config.toml
num_hidden_layers = 9
hidden_size = 96
num_attention_heads = 3
num_key_value_heads = 3
head_dim = 32
intermediate_size = 384
vocab_size = 1024
hidden_act = "tanh_gelu"
norm = "layernorm"
norm_place = "pre"
norm_eps = 1e-05
positions = "learned"
qk_norm = false
attn_scale = 0.177
bias = "all"
tie_word_embeddings = true
parallel_block = false
init = "normal"
init_std_qkv = 0.0652
init_std_o = 0.0809
init_std_up = 0.0933
init_std_down = 0.0933
optimizer = "soap_variant"
learning_rate = 0.0104
weight_decay = 0.0
lr_head = 0.00897
max_grad_norm = 2.0
warmup_steps = 200
schedule = "wsd"
decay_fraction = 1.0
decay_shape = "square"
final_lr_fraction = 0.0
batch_tokens = 32768
max_seq_len = 1024
doc_mask = false
train_tokens = 101000000
max_steps = 3083
dataset = "wikipedia_en"
Each number is 500 + 25 x the weight over the matrix's rms, rounded and kept within 0 to 999. Layers, rows and columns count from 0. Numbers have three digits each.

# down: layer 3 MLP down (transposed), 384x96, rms 0.0927, rows 372-383, columns 0-95
# up: layer 3 MLP up, 384x96, rms 0.0933, rows 373-383, columns 0-95
down372:494483491473492521505499499525528503464493470486518476519501482516495500502498485478461529493527479483456439511522500500480491561482471492510466490509526513502519499503487498471537518541510450508499468534485486486502492486488462503483487541501537487515534508472524511502475493470531524496
up373:485511447553487467485478484478490476529455536462536509554548542488498484490567481481502425498539538482481497546485502453492514520470474464511527533519505516472515484510510512516498523485479467492498522440528466528528476474478486550517518529518534513483482500498489514496478448498488484458
down373:459523483533481528484496495557514524528484456515481468493514522494512533532514485481500467479504505462489458468505542431442532507469517487445518546507464530511481497502533458543503462504514508503464518512506509504490432482497438476527572501531528558489499537500483477475493470504491548468
up374:513523512509478505513497515527517497446528514491501486505511454514514480526518484486484479460516486468499520520502465516476528490498475504510467548534468506450530454497505455530482516529492504453466510507537485510476464482476535493508482477511469510482498548495462461508531511474525456467
down374:482519477557466519478514509467459529481495495488543485552536494479526517490514522469468522524504491521490484477517507561488511461505491507521547505482484464507490498495541466478529503493528499507529540464496486502486503500506523517509499548495507536502490503530493475478485528503511480541
up375:534494511479524522515518529509499565522533534500502451473499520476479537530496484492547494517540496477549488520466491499493483460490534507508525486498491505528521512486493503498488479517485518450521509502518544473497475466520528526531496504486478494519533475516489494514510484510487501469
down375:500504539542507467493488457536519499502524481528538461498481534442503473518536530505504495471496505505488499501534538500508485544485492553486484514500536493503477488454476486505487494453514524570511518561481500489482514517533498465512452473465541470495527561482498502472489554494518479477
up376:540512471455550501513482511489475506540496522490476544521514540517479517472481514540502482488484479464480515533525490519506434480451492528467475501499512488561477513517465508478508518499515484514540494504515492496548550499530476515567487483502535496453496505416509480537511469509487486501
down376:416495533531496501455510506503512508503482489511523491531518503474483484538493492518498495551493492498526532455506529475506447479515538477480537555470523497470514535473526528487493510478512492528469538484488484526457482501495507517487505503516487511490505506522488513504505515519517503500
up377:530498517550450496497552528485528538473455546480577436499507475475520513512474539502512481458514508484467512519439505554535476518471506494532485484553501471479557504490524505507499506505496495499499533487481483528513451528505515485517519474502448500471443503512449485539539455521502455484
down377:494487473529498525477515487475477462531497463465452550530496494537509509530550502514446537493485454487472471453563498432483508506521494474478519515535496518512534467496444526428531555513506496502508426525501509489559508496537532493472538507497543429479473521513497527458476495458510471478
up378:500501456463512491492472531527479489481487476480493511494518489544518466543509533500493474487471497500528456476515449463498511517466480500511521540529478490509484515561461497547540499523466529534506482457506502521518500456499441507487492537477527499486525503456490472520490491498519513520
down378:505464539559527458487508532503497467495498525488519519485469510491463536522507472502512514537534457496507530481502470469469533528486495496462485509526493524490472498457465559478479511499504486481476535532507499481510498513492483487506509469459482530493487456521555543509510447521525524519
up379:530514493482472455521499481498478465510493507512490491449500526485504437524518506494494507458470509476526512498496489534444536467512537504523442489512528497514518478523523496487510493513536503504529504465494513472498480489524479496478500518539500496490476515505439516498510515492530484464
down379:483493520489501511483515488466503530495460520504516463525512484477468530491511536469507486517511493493462465489505522478526498526496501501494513508502558516518466524476522510491514450532509492496507499481536508478481509443511484485484466535549474535537532520501480492488538544461500492528
up380:477491506559457490476533529530506498480503454478530486524495482461525472488524474517456501432574521477496443520474460475485540476553518461485484482491501521493553492498492553474504528509505484484497467525486479537491497464448520499528471501489558506506474513529512519553478453495538511484
down380:522561510510525486509491514474515503490556522511477454534508461529510468559496494521487486544509529472520464470518497512534456545462508471441504523458480482528522528465504498475495520537508502486520566521519503503521476492534531483481502414575495548502502497537515519449480495470488472490
up381:498533496455483486462558516544489492457480439513509498466446472496484464475486480509467547438462494497460468511451509469550508476518505494522473510529484503517508475535451441466526491519493483500523495508491520473492502460512527510503539499515495457537497441489521510488491485532511534532
down381:505455475523557481483475503456502515483516482458479530484487489520472486527481470520492515515538542527564517521519508499525457483496454541473512514465488503509520514462515496494547486474462548481510499529493522548538481557492500471492509544506532547515512511455518485473535536493474478528
up382:496561478481524493496483514470450558551485486497450469461478464536470453517468535532494518500523529543469526490454467529547472519510476468546505433545489514427503489441456468480570518519503535494511559481523519472483512418466474524583456550476430518446524532524471526465560498476470439509
down382:538511504488481450488571523503503441552482545533496515517523524523494530510484509531484466474495471497466481511524519507502434560472441523489524501501543530521513493495509481527536565441547517489496504512502520469499490440480546472544472511475461518443476493522503471459523493485512480545
up383:484487542518496521489502462468502536485485537471503508525442532474525483488516501514501497497514534513497471476472537536499509491517488514526466463536508479484546475530490485506481516486506523504548558497529510506457476454484488478493515527528495507482514507489524513546578492499514498511
down383:485487461474540448522485518579522553511498498517459525506520524534534548542510516501492471522484540514487502535543517478489510482485507465494550518480518493465496491468584504481517497503506488465440496485520509542504497500493466506526491502504474504526508484485480474461458522523498543512